{"n_layer": 10, "d_model": 224, "n_head": 2, "n_kv_head": 2, "vocab_size": 1289, "rope_base": 14700.0, "init_std_up": 0.0334, "lr": 0.00169, "weight_decay": 0.074, "seq_len": 384, "doc_mask": true, "dataset": "wikipedia_en"}
Each number is 128 + 32 x the weight over its row's rms, rounded and kept within 0 to 255. Layers, rows and columns count from 0. Numbers have three digits each. The size before them is the row's rms in percent of the matrix's.

# down: layer 5 MLP down (transposed), 640x224, rms 0.116, rows 476-506, columns 0-223
# up: layer 5 MLP up, 640x224, rms 0.125, rows 477-507, columns 0-223
down476 100:086105115170167142194151142143165179168132192123132061189156203121184140213134157084168129143088136132092149086094133122136140184169145114183113107134145134091095127122208170186126115120195123123101120145215117150119152121125124153126144106109145139101112090080134151132088145128129085111128105119244082142106154110155139154149128098122097168176065126130113102140093068138052154168193133106125148120135166129128124150158077151156148094193124126162154108127110124140084113076104103113134086149169098111045132160123116135102155172132144152102105169158162139151152118098117126107099114129123136138150156146128111105131111118106165091096072077072141163079112156158099168110166
up477 088:060172098068100129054135126141163140063138157105139129141142123106175142064162134139110164107149157172116173114164122126116105129144112127109056121094166133132111079171172133144102177144183147093067134153155111102084159130128154122156192132099136177110178133191092153035122132145066171127108136104128119142150152106102135170147166130105095162128132084150151132149175143145115103163116185152174154149132124131211096069142177133146124116131134088124116128125158099128161137112180190138178182154150132132167099134108112164114147161092145106120174194111103094200134106181152125139127098164114165213086136168206156117144133135117135173139126190086120106110190115108097113103098
down477 108:098064115077212154103211110118113114101139197127155117125109152137140131109131120094100113094148190230094150142145142178142093139088074103165041106125127166138136114085157145163130141139105159175094145115111123106154154070130094131152140079082109171142194156156125151208117140127110143162133140176080064152169175102146152112074156140177139160096097120196129125119110138094136073139117154117198143117072161133114135087107114101128131085147069125165154136135122157144123116159145177132099129058078103137160136105116179087129129133129057111088090112084185088137099140154154127125130096105103101142106133102125171111120162083094161088149110127111176144143125159086111160122079
up478 098:118139130167098103119098126123132171139140125072159154149193155141137144133120125130135101103118135088148188157184118125117154103124111160171163150139138117138115122088111148145150103107148160093137105137123146073171144126100192164158136152065103107170106151113107125180161135097093079164112148155196082149105130170090097185157119120123135081138134157130176113168093124126087151169112124134067149127093120070234167159125168136097046138153092154070175119100170167128158127186106127169096096164090123153190087088091141105128120159098118084117144126092058110146140185066124118115085079148126110124084186171071198114148104076133184098201141099132139106173158152146129096139100
down478 093:089126206040169148176062146096138178131135083141116114121126138128121095109127118158147132126100080173147185117129078152106151064138202121129157158138155133158167098137153173093079132166164107161105109126085086110119096161171115125072121217176116106171093123134114120105162163144155072093132117113087178140159115060157114129056096153150137124117114114135197160102141111112113145138131139121138195122063087081145101142110112152133128178124051162112131133133159136113143132119160131080146185176090127110133183117134105084093153161121115167126134099085070179176167147099112198150121124103173131131103126128124120176173083172096129127162072046089119107128118151110128135140127
up479 094:158145128062167098070102141170119193117132099131089113133103143164201157104076205132172153153091140116138169119104115148115135138142130129141131149126144185128142124112109166082149118161100101147107105141111125158172071134073124149097156119099113102153180092133139193153176143099136156099128142167099144085120162107105153108094133128166196128098119130113119165060147121099187192138171194156135109134077189092157122109131131184191176075120191140161134079188140133109095138131126082146089192176127082178118141121125107164068086170138118103132096082066128155178146114125111097149140128154108137165162086100182112116114132150157103167106131162105140055086097077096160086152141
down479 097:135097152149174120130127113152090167101215100118076146115157139153147111184154114114150122115178103184196114165148083111169134095079152094136149154109085117125119120115116144141103164121100141045157090121154155182122079184092072155121162108110133065111166167096137102174173101149147108049152156115133121171177116159145123125087141056164123085128155054132149135162106106111144143097085114178075138096140176089137090121117105182082107098106106130149088111099125120149105070084110133159141143129140114158154148122095051134119095174121145097128066152149066153127176196105166125115149105163112096143152117097122160097157191080091068125094095115102109140145085141094169143106180
up480 098:117105201113168157101085116139111162107171177203148191186138081172130126133181182125137092101093072149099150138131155163126160080112148151121143150117137152113104092150135074160083119079085135121126095129101115069160118142115139099124120089104107113125075198087120093137114151132138119098173120130168113180160126134181105088149109088137171075158137081158127146110150116058139170109183127117124148112117097129096144087104127138163050165112137149121199095119173122105114105156125133136147160149097108183074123098152153107144057059138084082069112142069097094146132152107144075087107180153100112155135110129102072197104143099138113156136070154125159166155166163147150181149083
down480 100:137114174166079164137112097108117191129112120136146108203130053106113130159137123132126133120097105170124166083106155148121115176145180135162097110117144183070094075081144134112152131171152151084143134092108134123100119145127138099080149097141160170131118138174116130102152139118152068133064126145152063140129135130156097130138098178153136124153177099174215127146073110111126146102169074124164102125053099086157236120073119197105166076177178130112140137148093151143148127084139109116134129168168127138163135128107134088148155154149126196125147119120055127141120097174212116091095141118136157089084125110123124226071089102111072081137114141110126097153158149165153139129134
up481 114:110112128088138154108111142089128169153109145150126119165079121156109110161104164035080214080086128112142156126090152104099127148168139092191113109113162174182153130084138121195133092148119085169104181175138113115138149163101146129121181124131126170146147159089079095108110081184178157136101103148162116120119139161096205125151107117157122163107149115116144131143169148133154145149077132154119128155128099185117078111096129199137094115123111110099198145097129092159102097181160202077153141143108089176074087119113172147105111103132129099106107102069141094141067075086153081119155132178135171099093107140113142125070142088127141116132090172051167084082101093083097134111136
down481 097:138066136105202080123156127159131081169165150118136126155132120139084134118139160139096127127117089140132138158128072068177177162145129141141126098129117136129134203117123179127109100170198129117125141114214069209127092123094129109117107165146132168131165099180135070162127124158163139136171127220111061168118100140111114141092099111136140155152063058134120143129120122163113179084077116122150178079129128138111187139134095122062173110136127151105132110103137091122048154134114103090140124149186117173187101150116126106156194148148156051154066131102121118121116208095141113133128150159130091095128101149081151106136137134144125151127154099176131135171035119092138130118108
up482 105:135160074072124141118093139118149099127098184103132119113124115083142124143123153147176113155159127146110168165102116170144174171173128123143080145204133131120192065126150180154066118136102129133130139175077090170133107162127130108153121157156157179111078100141111158114142105105131129125162136131121115118124155149142137093136084119162190126137094146093152101106175201082133121078183185189164093153104100213096093134160134125133169168147107151144122154214167153126107120160159189076174126137064075160145080105150124151168102098186139124123169158146103082142127123132166121140140133168145132144115119216148143136045115053126109092104166120186137093068082117119168156139136
down482 104:130194126140078175121168175115133095084104163102143165142037095122069119109129110105152151147104088176121117170169120154124150113123148142176127114129141089153170117160162062128143107129068185100126124113130141103103114105133109078150188028160124097069072132150109113123129069121148090139121092149126155136178171164142125167152143109110137080086168098097125127105142145126179075159225135213156157096156072114114126161116060159140141085116087139118157089102177063113124089063056103094141128178147154089129132163122152146141114124150126136177123138117051158125157182112146122147123130072114167178117126164102164140117119098103140132102137126153093112124134172085109112105123
up483 074:065079134150098115172149139078098083097119107137158111097168163126074182073150082119146106093104074198126099068140115132133104119133117171187087152180143129132077089124121131095173086141124138092127156123110156144151037146117162140126148149130073197192175096128112138109153086185102121165164125071185143145109079138158134162168152154170088169081115099123135150145112144159108154107190128109063111164141135085133117145139165074124075134079131140087148094085158117152144128138140172194132138149185115101126090141134180150130111184080123176185122165127115125160128126073142114121147121096090109124127123082079177106106180078122138083144106132119057121094156110139095146161150
down483 105:107140123082118156111163097111095122127104119132116126152079142056087133146029152127139186235116112112119114108102133104138107132109130108130143140089138098131109100161111132110164127157054159092105181143106119120117158110109145155181105109159130119110119107096010124144118114118165122153159105107170101105110093149113114140183132085151058127130111108103139108190114115255137124079114161153152163156140128126113120161091145078156107119139117087136107211210140105112148104090107117119139114104147111132142106179206141155116148092141138177117116124161114157098157119131165139125018175091129101140155185116130129125111154120103132092117144097109043149172158100135152148132114
up484 094:101106172171122095123119158113138141166122165203075143109123167105132141145141124135100100142100136109162104104119117163147173136145106148082102124090125216190088136139117184128107146093066127174116084090152134141092173107102107142091081094140087169173096095122141171223171157131143129168164129087162089113134105128112123085127175104123098126111130107189126100199120086067110147101107100080142093063077115154115195159115065112106142158080092127143189180121153122174152156059131159145154125134180142117172142162136132034131123119127116130105167120109114147137123176086098138079103104082118057168107127097154134084103153117158140132164072100089108180156125130114151120154098
down484 093:121104176109143101094115117172201120107124092173102148056107121122115142141100089093066113120156101130163110159140136135092115128066107169079102063128166116093127070143027102179126153139132145155149145187128066174143105134116126146177127114157132124126142166146150145101192093175105136167115123135114141102203122139120153190167129091130083192136147094091195108111162166106152099087145132137126083114118220152078117156147074157140096158109128175094199125112131131140158092116164115093116109144091064060100083125160031111080122161151135196107113124110151131139125214129168123130121149115108103123135134143133134107129125119105079137099126107153150134119143121179099178109121
up485 104:109211089092168101134147165129144138162163108098157106096096094170074089148129110170114065140121126141103157128111113174141152130052147110119141148087065087125181107106118103160152145079107129160110069138082150125120102077153181118085136158131150086173122138129134111119202112072105142112124111142113099173100160114158088142122138135136129164181113120042139125150097169077098152097129100119089091119116171090071151101174123105185145140123099090144078132086116047087179147160118163115173154123082063139166163094100061114128122100177109119133143137159110152138123086102122176092109170143121113091114102134114115097072109140236086116065167102139120166152151154143135133098160
down485 109:143095160131126142147095102094113152131155175170151148135117158218125138163227129139085050036085103130159129112166097053118158155121197099096158114096165151149086106169112129114138161128157123073062169109109073125203147110100166130144103096139127122131120173126207101166132114087125106174101122148125114125147133172162140163117138049139117111139150109175123086058120110132134138136150122131131166132137106122101138101100152121143128090100093117144161214084171093083100126104115117095048105143142078118086123147158004131125129132114156115146117125116102129115136126125147118172227122140102133133135178104091168104150148123085132129109112129086140133152145110118116118171139
up486 088:090095115130083114153120143096081089094177137092165096092137135173106128125117061138106148092154117109130189168122121165171155137175094123191157115115121142123123170112152151140129168133114190128136159095156108172135099146109149169098109136149155081136136081113127166087160133097100143123139137114106117137083129120144139091105086094170120113114170077110136129142115129102088108107107127077076055142101144085121117146088113114128118167118138187165176128132084179087132089087181096166152150181079113145035140100208119143099179098135057183137061116092063102190080139148118199097129177128118068135161137074149127189145160128131131127162123211106147087168114111158110143142170
down486 097:135148178170092151137099151153127167105133124127077109134081125162096113154199145126084081080177173155105141113113118062161171156150132162088106121137112202113153128154155136148178116189158142090130113098108095152168105144088146141108095139149161127144136154128173145140135091167119133146104149151113144103111081180108113099154119077169131116089174078150141081052136123098113088133137138119141159125080150127131115110158093134106165178139103101123151174147150142147125052098108147125093213157113106215121120127135028175100140147094068114113147087081086094136133202128147138140145131165076078161102149113142130105129179069081071141085145161133215137106116156148062118127118
up487 098:163108098149095116147177118121153170149146062101143125127146186132130164182116152126158122119079109123098100097116119151130089129162164150090157193175166132086124124197106133144174101129140120116139076132080103089192105144098171140088148119082097109182167155059133107131087129084129157094084087058117127126151124182138187126124101102110136184075127088152099156157123157086105129135111148114095157079134062153116097122157143119138130080109077148109080099076200100166141136170102167186095150098122132156137165084143111114137095164163186086122068153127143076123115154133170119132081135119150186116134167151088094121134138142175097158171130099160097169105082141202207165155111
down487 092:080101139150157183114164133159133198100141076122122083175088149114171095132124140132173130109144081122152173153103070134170075110093126135094129125087141142134121106161141101124191122125186116116158120113108073118136171122164117100148115152139156054093095121134131115162157117115157175141115217131094157078156126149103178165116085127173126122147129181116178153167160162105131133098157140153060160125136098104137188083172172090123187138097185104111124139113059117143153164156122095090093138108173112066117151152129022181100082152120171133175115146105130123139217076141126139142141148050133189105124101087126109084118167176139152130136070117129140100135104131164151092114116
up488 103:129184074157143163156139113156133141165179165130113142104125134090156138093113160143055148126117142179152171165176148111068095120122155117143147110079136203127099059205162137189074120155144105151114164127115184134112146118117184104166149116167216114130180143095126131120121184200102177199100065112120134169176137108126159063119120081123165173119128125145164136142116167131119125125156161128099128116126118144128127122147132171136130131112160149129072073134107145047129133115137132075151199101179124117121114138160113149171149120046148096092162105122100127095044095066160155116109132142058142089166139141097131158125102096118095114109128136126054164070114145112134135101115
down488 097:095110155114171108122130165136143167075096122156158080114096130134152095136126139168098097089063150091057111149146167150090088126118135062141133087125135161197152142083183150182086094107116130166112120168147137209166121109104111173125133084132122136122112122163158102047121090139199155113065144118193131102110133129173148110091043069158124168147103082095146072168154162135115156108100116106095175169120182068097176155145087113135090141131101076186190156105115161114150163132127161142111147151132100184099125115167093132163076184100128125088112131097119142070086163163100168128148086110120138087113120139170141151152168104172165102123090105086116107155141110139078113137115
up489 101:139137103119151112121105131156136125132143162094105111109116082158159095111152095091133140157139131164099152141076174131106162156112132085120071123084046195180107147085103103139077107134101206090152105139080163132114184099079166153176149138122161165066182205133156106161093142094129162091073088132139169137183132163065137112100094131101114153172121123057098113136127079136137123150165142155133150101127123162149209101114144186075162122119133110122181158094113059100137133134199171126134140178161170185134161172092119117130173113144113146077077161123091107133098120142140154106137138126141126114070138087183180115138174134173071135132133119102124182113157145110120094079186
down489 101:157119145130135173168092136092113164122159118121127079107096137100107139143108137163159147153091126157148116181105181124096155121072137090106119153144146115127113157133065142133155138151088154095198128126139105079102186120174077093130164113101116121104151093096104110057123092149184137160029116134117140140185085159118058094167098136175135067132113121112213143145147080172112096183170138130115203069193086161209133146096169138115145186097086129120140152173190129108166129185127087118151111094138165123141107153153153163116092123105106141196107189139133129084116091085117144101117068112126142112120131130136118088139143118141140139110091211097151084131075112115133110174149
up490 098:160136147145121150163150111127128072173095119145169111164196124100117167152061167096119181135139108074158148201100124077159080177130188104129186120168122157107164142114094199097128115115076159090124109126093123097180096148153137154133185134145109118100179150126118117142111085181163150144119121130089097115130110175134136117146154102164100113076145110118094099082042196078170166127144186170177133147151095172105084082147150144072100146203188122144094122173151111144093150145160177164125086137152115161169110125081134124138101183169085077168127162169134100142166101166109104146158139171128133134144063129197110109107092118119139120180137104116152120121148141064140106153114
down490 099:167066191121101180117119113124124144170182159134100122147071038112129115139121095084150117129147127128144126118089130119133101146149132104183197099132102129122167145132112151120177079125081146112127101145106194140124050065151091133152101095149114084134146171047120143139180117139096073188123148142172107057134128152135147129155095137095102170095131173154134080147133132124095116107166109043130132104105146120033147116096120098167035062126178141100165126109127117178161102100151144140093140128123124177123097125140089111129176152057102123147143161172074125110117138065127172082111095130089130132127080146074139098149159123129183169094159148144098177128152169140136153108132
up491 106:124152115089103099167139087111085174128128139145110118111085202153159118131151136085155141082180097187101192130106119137141135103084081123131155135114113136175108100136142157147118179128134123096084179195119151103138122167130137121160159157141124169130125069152089165068112169139075187165094156160119137129138122076175091154114167133143181119130104125163086121126126087126167176154092119094139112115117166088120054187212161118130119171126109163088139106175091092114181184098135120102111134141119119174062158148153096144041160171157082087068156100098143098120054151130080101135089147140147164125079101141178136136169080067146114148105052136124124105141124115123161103145172
down491 105:147075120107128234120115144111196146154063137104105085133114139084114098141133115130152109121060135153117151165113151129133073146130168156111182137109171120130134163148124099161152142152127082126082158137158126161130115103127095145059114152161115156086076144106134147102170120147121065123161119163191151132097108134150135087176170096146198061089186153118117141150162154112109102111126112124151184081154116102104166155136080138105100193145143212101160103140171110153128110100123128141086129090146167112123182217133123091125106152159123116107083160152119118108134097156070137107104058134120098091111099135091132159133145131071131088191160158125147211078154179156121143127041
up492 106:112194130122157106158112152087139075192140074150166176088184105142121156119135138107143183147183179071145078083128166130106095119153124148163160145093123095091104125116082132126138125105145132101131145117172164100192164131119129089084162176182123116145129114175135099185116106089153100106102139154116081144069115131138151153157161169062173109076077103057141199125131119086119127170148101113150122094129132176141155142169084174136110094136121139162093142119127112090146124122109111164158154052082126137155123082071133162078158170114142103117058110140120137114172096119142123098098160138096159142056147124082123176154111087119116105099097105100191201131142173096206172155156
down492 104:167123126077120127126117132153160128167166213109126150095118108134092127161165098065124121109110090148128105117136099091092096198140125162084143115115111107147141178139087132120162068111118164125123135018065157135128192168169138121125174155141127181094140096199139127073071135117100107177150132149125176087137127102140098115127159151089112066127086081098141084105126191101124106085186109192210205159129100106140121093155066188140143089148114171171146130157118142159073161127091156044123087141101157176192104113129081161109141139146126151113173099152168103084088118107100118104112118090109097123101142116101170125142143139075102143142148114159166103140144114131126118148128
up493 101:172104114037156078117132119096107067118198108100117139133112126207145160148139056095163089154118164154078116105112163147130183112129121133101042128135144072126154139120177091107152118147137113121142146081164086135083134160150173126107142148121187134155182160154158104164195158190105148098141060104126120176077176114120121074128118131138152118130113178100134153076178173129112087133171144092118103106124150141140155110158123124129159158070125136079094136139130076151161170147139123157146102167101120153095136124147168108151136037195099150112100194147123156124103137142127153081191152119108100108125088105163079179133137138156143202152144151162129084129076168095140144122187
down493 101:118148090066157134080172115129184153137153143142111120139142191137098136105109156134210106134092137159095109118137121143103103060092165206103124198124122131079123159103116136107106140149169118135119145115187087169136086143127105133135135122122221155113160152125112147168147098093166072115142127116143129129129122138104164151174080142122146155161107160117162116081098177135155100116125093108137167116173118114153149180123110180124057152163176121113094135146181152106162020040076110155116089104074167119093136156156133135101117113113109162179150116148069130051151163097159098136116188112164088140131098054080043159116114115151118137134127102139129117084146159124167162177112
up494 101:155131088159131120144143155094164103120127091142100186158155105142135134138170163144152145172129165068165116154106148159100055166153156120113135080161172151054117159117098148118122117128131122104147118098136095126129119119150125147097219146112087167126147168147072098143187149105149130135130145127132036145156143144116120080117094164150205127070119163146144107175113173094095128140145083170182113148108094143067123113154158079046113170167125086157087169122136165130128068141085144149076113091188156131177104125150132071121061185189111062140146136129120100092153137096197151104172069193153097104176128133150132142139134111150100119113112100136097138118138101104109084076075
down494 105:122157120125140145123127149104127113172146100091108164172180116148102113143159114092093120121134175123146158108119067082112134160140135103149133098123169141101167177123161113132142141101143105125152125140127175136176067161136127177112125093137143180150096169131169118115140128072116200152140121185158084084186152153196115090159113167130217162130128106192110163116157111134096085142099147058094145152119116086130102148128133145163136069120059086088117128140140120122135077116117110080104110146109115096110110118133132071155021170164104134081074165132177097092094217143147181123129125119119086111153137173098122191138151157137144108088152085047037130172116140194138133107140
up495 096:169141177148111105148152100123152150122150073161109171104140102084167132157084140094152132114133130072098105096108136162183133120073154155105077101094141159118163142109185121155151131118103123161110190100122140115093124103133135130099133093121099174147120149105080116086107085113076092154122117154111175185190063122156122149177138098104079153133152116136096157134107058091074142150129100144135088114188133106136110090142169111178156158092064151155137124093151127095116119082142172096119120151075184086150141141137122129122145086169090154096089107120087046112172115061153113125110148103163196187098117068094049124080172161121081098088097172072117201136166142146114154168104
down495 099:175098178091132202109124200139152148132110097175063089123140129167173089145135107076130117126140189155124111140124126085167218137098122140154105126138111110147123149170173205126142091112081126139137085170190137096114102148124137155158124143113138050139144115093135162142144130113084150143143092111133157150113125144117103141142118095158118123090159109166163125115150179140132149139135207101133119166126130115085105156149135086199159188039080144169084137167135132100112131106119137070087109133154164143158187118143121104161124160093135148138168138079138188065185202055124188168114090132093119146076110101090149152111145164113095161151104134132135183151095097194116158095148
up496 103:155100200169106107126231089151166114099117098167170093107169166100144085108147155208117108111145128116135111120148172138165139128103152118094155091123160140174118135064087149140118121103128112137175119131152153111190161128159085074098117185165118140167164138099112206134174109157121132182104134120128084159121195178166109088138171169165106129103106087135117128131087141125133124187067102104139090131158069123089107120124151076155052102167144141178115182099103142070092091152057155156101186143175138142091075136160136070075139159119085125176141120196095068101108146110164126123108104151108121121120151122091123150162126151155122151098100084137151166103127122174145111131095
down496 098:162131136084111177137145144106219102133131101085112119153126119132098153138085126113145190175094104105098067144122133136093152063131134107116171167139100132138156140137102138137124137152092091132142135189137157166086190111134059108059120160115076137105168080157070095120142141162138112099121166122120145207059144166180149129161135127115102140109100082150170100173105113092094120116092110056150112134142106071159120105125103143189155155108108102140111076115125135087164109130103117138150178183192145068129113065113038097160106146117135190154163121167112141068102135120163187106095103130143083150179126090150115156119126093158103147139131092151097084062170179153152134077111
up497 085:122178085121138174177133101098106159108116119132076149171104094085117104120137123112156191140148151131171153103153117094142132137181126122177116082079150151139146146180124115128092151136179122054114132147199203119100133127146115127165090142149149144155125061126132073074121088195146163119099146073154090146185057108119120185138117131167129128085144131104120158149114091090194105170106138074081163079129114119158136111116079135063095146150076156129167107184144121109124132154078154099071136170150103123085095144093179179152154103132122121091207111109139141117122139142116136110128140148077150135152153089122106196075137040106114202101104103132160132176139142061108124097110
down497 100:152094125142130114136088131140132172175117160049094146151086090198144127153220116138154109057088104125121136116142126116133172123123123127148149117090157152134122136193152088183155093134145134037120223144136113124137194128123097150132145125136124121082121133151213050103124093117098155142135114091133173123131149145112118125102085132141154170133162174138130086146082137067144089144095093090148184109156116136125142082128122147144170179113092129175115221174114105128139075149133119113106147180176130099151165164067132148132146163130137118110129109137079140119150129163147128091200128137033155128179189141114160121110141138092154124131124045155156108133138176151082134101082
up498 102:189131084165111144123147098126127118132150150150122139176127138079119151137111134201116122091142103093119093107143123113138073112140173116112165095159133139084120129101126150152097158039078123060147088116136093149101140131107122124103106119132179128194123134096128134122134132139115120186128153061158135141106133120165119101146148111090093136147133060184161117157041148148121116126140090081077122161136137201133170103164133060061113222169116106167138168148140100142099134149106173168086139129194168135168111074117115057152152136106171136185107152105060093071167127069102159114120095128058083108097179095125148162152135123133112136118129095134071209170142132093103158138124
down498 100:081171131037138114085136163063081104132110153121116153097131182139188048120127137053151133107097152123141173119079141127095176117104080105137129196126112104139119182130145116086162128166132091146138138143187138180133161125106162180119185101106099137129145116126134136141132154097099119122166118166128112085112096136129093157128118125158221103080131162099109105113217146167138100098134136125114118089135166089120097102141160167199144062101142143140115112129097138069143144110133045133132135165107144173079189104122142207155156113128102172115144108147183143153090107130130112130116178150176159095109091182134129106161134133116205154130145166133177078113101086135178099106182
up499 101:082121092064088151091171110084139072072138155105110203079120116137092169093131105086166154141103101116148130171110167181140145168136106170167073155123149120143088117125146143188156151092112136141195092165135136133131098096146133151081116150113124170113110127126097128103116124060112097133171107142170139108086149156097136037113103134117128139149115170211082177164127059159121160103133087117098104110133120113133167164170121079098134138086134058134169081151115120163107134163093147116095106156092184138098126136159184079202158108044135137167154171170111087135106113079124137149148045164110142099115108102119157109138174151147187146098167153074129110132136158170135127156142
down499 096:114110117137121156110135072142126121094079121156141104130102087088125179174107167136114155178154144131114116131129085132105119121127157133101162142154164090116119156099067113099157111191117121077106100106127115130125115159110143132125151134144119107132201138125099120132109103085117084130126106097137106100136092135101158117173137103093094121117126133185150076151189131255138118105114118102138144110151106083153116116110117143165107160091127108131118165145141155111131072098040106162142076114140072061159158172162126142122113090099128128138179133120128160083197153165142147197087116134154140141199138080086176126086117069086116163108193114162133133094068173150166176110126
up500 085:139083102138083102112082082125137136133127139087072111125147074093102114177123162127125127141141117164111107090042106146143110138147166100094127137179174137129134151180079125156107121183151156148127116139126122121155114072085181105130113154097160094106100161122123070166131131133143068095135118174148100043084163144157084122065206095202105106138157151191176109099145163128139143072135125150168187187168124114140138101151121103178087124161167135162112179113131193143097119112147089110145149099160114108090127161136147145141123163139112126112129100129151134074136149209154170149113102203176098151188097124152130090149081136108096086075163100179191152115147131094148187162089
down500 099:128116077090141112141187122102131131065162143157164132104177181144081116111166106156134095080134130145138104203110157150137114152174102112117139133119151109151112110132080153146142172141119097135105168141096108114133106147220125165144210068054199138065143046135157104094097186128124157152129179108134199094098169144125162135135118180102121112151110068097186159104095117153130122166131152090101094042130124123106113146155202137122172136116110137139187090087120092126086172079131141084125084122069139150144103100090166128166122125134132120137158167094153086104117123076144136115227111139157135126152131176136128189104133088122122151141130094168103156122128139081162132137176
up501 091:143107173088101116095157080127100103076104124104159190125107103128151106143172116140172138116165093138136106182138111104109153155142151084182139131092156134146145112125115106129129077083148110054143184093145115090177152144178161105112111077121117084148152151117090140088122066132063126129121145150109090109163080189096135112133141198147168088127092140160165124117155092106134107129097125120122155142055137115129145142089162148139109115153190153101141147122125142028112155077093103065095158088115076124101096148141204157117135156157116149123074115073159118149146172185092118145116143137166144121059068172230103097183092095123128078089094181142135135114092171145115081135140
down501 098:120112113151123114091126128102142139148097101046124109154118185112167105132101135086113109110122156113178123155139163114093211182088127088119112169160135134153181176155194140126125121078101132174131100095169133168138115166149127117133101141131115055168126113162104179115162152063124068118134053155156134119164154129122127117131158164156169071089113148194149127107192125128137088126103079133120133150071168119144112132153147086122180099171189126088086111124072201127099111137115095128159147108157136121153131177175117043156123141132180162116110148130171140121118067172118087128107113149127154121051113255132117070092114154112095112153143138106149157134125169140111112159103
up502 084:091134175098162149123109113112124166049152182178165128089148159198134150115130167037108168118123177165170148120087091162120189157169126169200053145099127106184117143124129132131115160173128128114137148124147140150100092121121167127139146099175120157124139061120130117116126157123096112145158154114111100169045104106120141136152095166101169182122099121136103190115136104130128095132121139163115120093148163101133081133123102173137129138116095108106130109198140103120134175053121103152186087103083166108119103140173166149090164116097056175081130115092139106161092162167113095143098126064128124100120122149143060177094111091107143143111051195133162104114112113069188098136155
down502 088:082149104147146128050119073122171107121163077208196120118124130175202088117163163159093164098158052155078153114142148131145172160089137095132087097115115130145141160108108137090097137122146134159189176090141137102142185113108152093126157122114161139199137155173171076182132101195137119090099106098135103134125122134089147136122168120156187180153180138168104129129126152133162148147159121090107189131134142167143089086140149097136120124169168092091129116152159142077144200075153132094111100141127103122079100092125151127133049077078128122207135079090103129185110109110173167115181096142127152135096099075114149116137183090099127109122102146096151110103138161106180123126149
up503 090:109136115158119174107170097128126151178108129123086159138102125126102138153165133133132161038109151160144132156172142091068117096099168188080135118121133137101126159144121077145096078101120082110142158144117183179168134091170106124094078136123131219153155130070079191071096079168120125161120087139161118162124101131153103132167148101063132114147130127172151172104101129133138151121126085094070082187154118149117108092118095168099112123163132121107157123141105110071095118173165120089080211168152100120140128168147162124130118100116133099191110111113077121100157020099083118063139178181115092109074117154149107120123158119159074097102138099110068170136136110176151098143128
down503 096:062131102150179118112182114081093104079100123158092154196165147125151151166122139116133127140132183184143149156049085174122132147115111097091066103133144170160114135109116166181134159109113145157063112091190093121113161117147105154185149170113055177110153149063114163097073096102096125113173110122118145118089193100126142171196106155104096114150140120095149182128173157168123108155121212098107098128164116101167210192108136159091137101104103128118162152123115139069064128108095077203143093109055152093133152160121135161137146071145107189160146107143139172117129158127191146151087139120114130157110136150152143168132162150140147116132126106158173130114139128120114110120120
up504 082:144179086148171116152174113116125062076168163140154095044173118174095095067133150114127130164126149163160182068136153172183142150092038090105124098141049167146085128114112151129142137123132185166123090132125175123128135181090111097143181067104110121113105135148134131135151167121084137130150095096104086136065126120121131129142104171171119176110139127141083136132142116144168128119175139155113092097102130165120210138110058156135107101108189155152146187128106173125124134152118174115155067116127121170130128106149124152132145091087171184150130198113158143187150143167069122129122107108105130149064114171101155099097155108173191204117118153128148108101137122129145110088070
down504 124:091136103155146118108190120111111084098119159133168117068109113104163111090082205178156131116179167143125183138146124053132136113191135110154098080136090129115138095109129116107118099112092126152116115138125127098117095132143115110142201110109142128165117112129111152094132151056150106117103164143127080180111132068097152131122173111134149118102082129124035054107165147117177142090105155106111136148063126193106151129163105073127081149122180110147099168195128157111132148179112145104126070116183125165128067091141168073075141140142139137116180142188122154178126106091109119119122163128134207170072142159146175102096171128143193129103119164148152109091130096087180075147083
up505 103:138131108181129125105141184091099066130125117143151161084106144160064094122122097092114116119076189097103157149140130118075151085122047101137122164113131127206175139168127117091180108134152170175117186136099155143133138111149096163141171168087153154105202114162183185129148106170118176188084145136160170103142131074154148156097124163114117120121124122156163091131159067045146103133095134138123120146130081157151121095129114078151166082134077143122119088101140110137115154107136174074158096134176179165133178108090098165105138068081102134081148109066088108182108091164106115126164180141146173173148105157160155111068146132107179136139173167149080098153112108144148095108127
down505 102:103129135203111173133113137136135152157132181155135104109136103131113116125183118059151083102057121126108058116127097111172124160116145130136143105102112166144088131125120178089158127130175132113046122162139103167148132079127106054122117135101133127068097142131155171102081105103156157104114107079119134117082088185149087146104111131186088109148111122176125086122157069110168053129164175109110203152153148149140154144128143137152097162168104124090112155110170156069119100067145184129108128151128184116100139204064071089155090124110125167141159143149160119156142142135118130143123135090152192139167138084083141119166119136057160092115106111069163096184172105085169170077157
up506 097:121117085185078138184132105089107143157108128176108141127164199104102128114122134091192116131125069079143096121101143050106140144129110157064104118130176117107147095164079102096127169133068109151066166112137083098086132111166154175160122126157093183113094092081094142079132135092165135128160116095127151128180122145146210151165106125105100079135164100120096130201072142115154110144192122164131138122161168124119043130106145136097079151142153088132129076060148130096152136162075123161140070127122107119188118142104170151119101120161067119147053112139111075121121112060104088114156175171158094131135113076142096170115112127108081098181103126113089152137117087154134127119102
down506 100:090146153160214100155066135118163218133143072175092098129131132120132101143141129095118145128153168093127146153049074152063139121129128182081129140115137107094102100126145129142097107121129187165126117111131112147132177107124178105180148144157143152127153167114134165127186108117169113080100149082154111139187152170146149223167094115069161135117202179103175114123173120150156115140207169120134157119162107116149147158025176131089165118144131133111082132134136136086148138144146112117121115092082153121055104114101127157140063090138114117117166117124077123123133124120122123084113099223184111119154138155130089191124132077135161133084135124152157150134135108162158086143163
up507 103:074170107115152096112131135148148099163138140076123104082120095082106104154146135152149121112175133213084122113140118178128153132121127118142091120124095152121162074122150077146144192098165088164191125134106111192149154105140116079136136160145181106140067073118076121162175112124097081134144096182105127203160163151179061103064117196140148105127058197101151140122110189060087116175103095164160107147107149139124133097142078119139151090181093165120163168123111164131180095169140103121133132174086170118214147154138128109094185105116182071115140127169124138130104115148130130131102074132178129115139088145167162103130111078119140105127140093150125123059095097107116148107121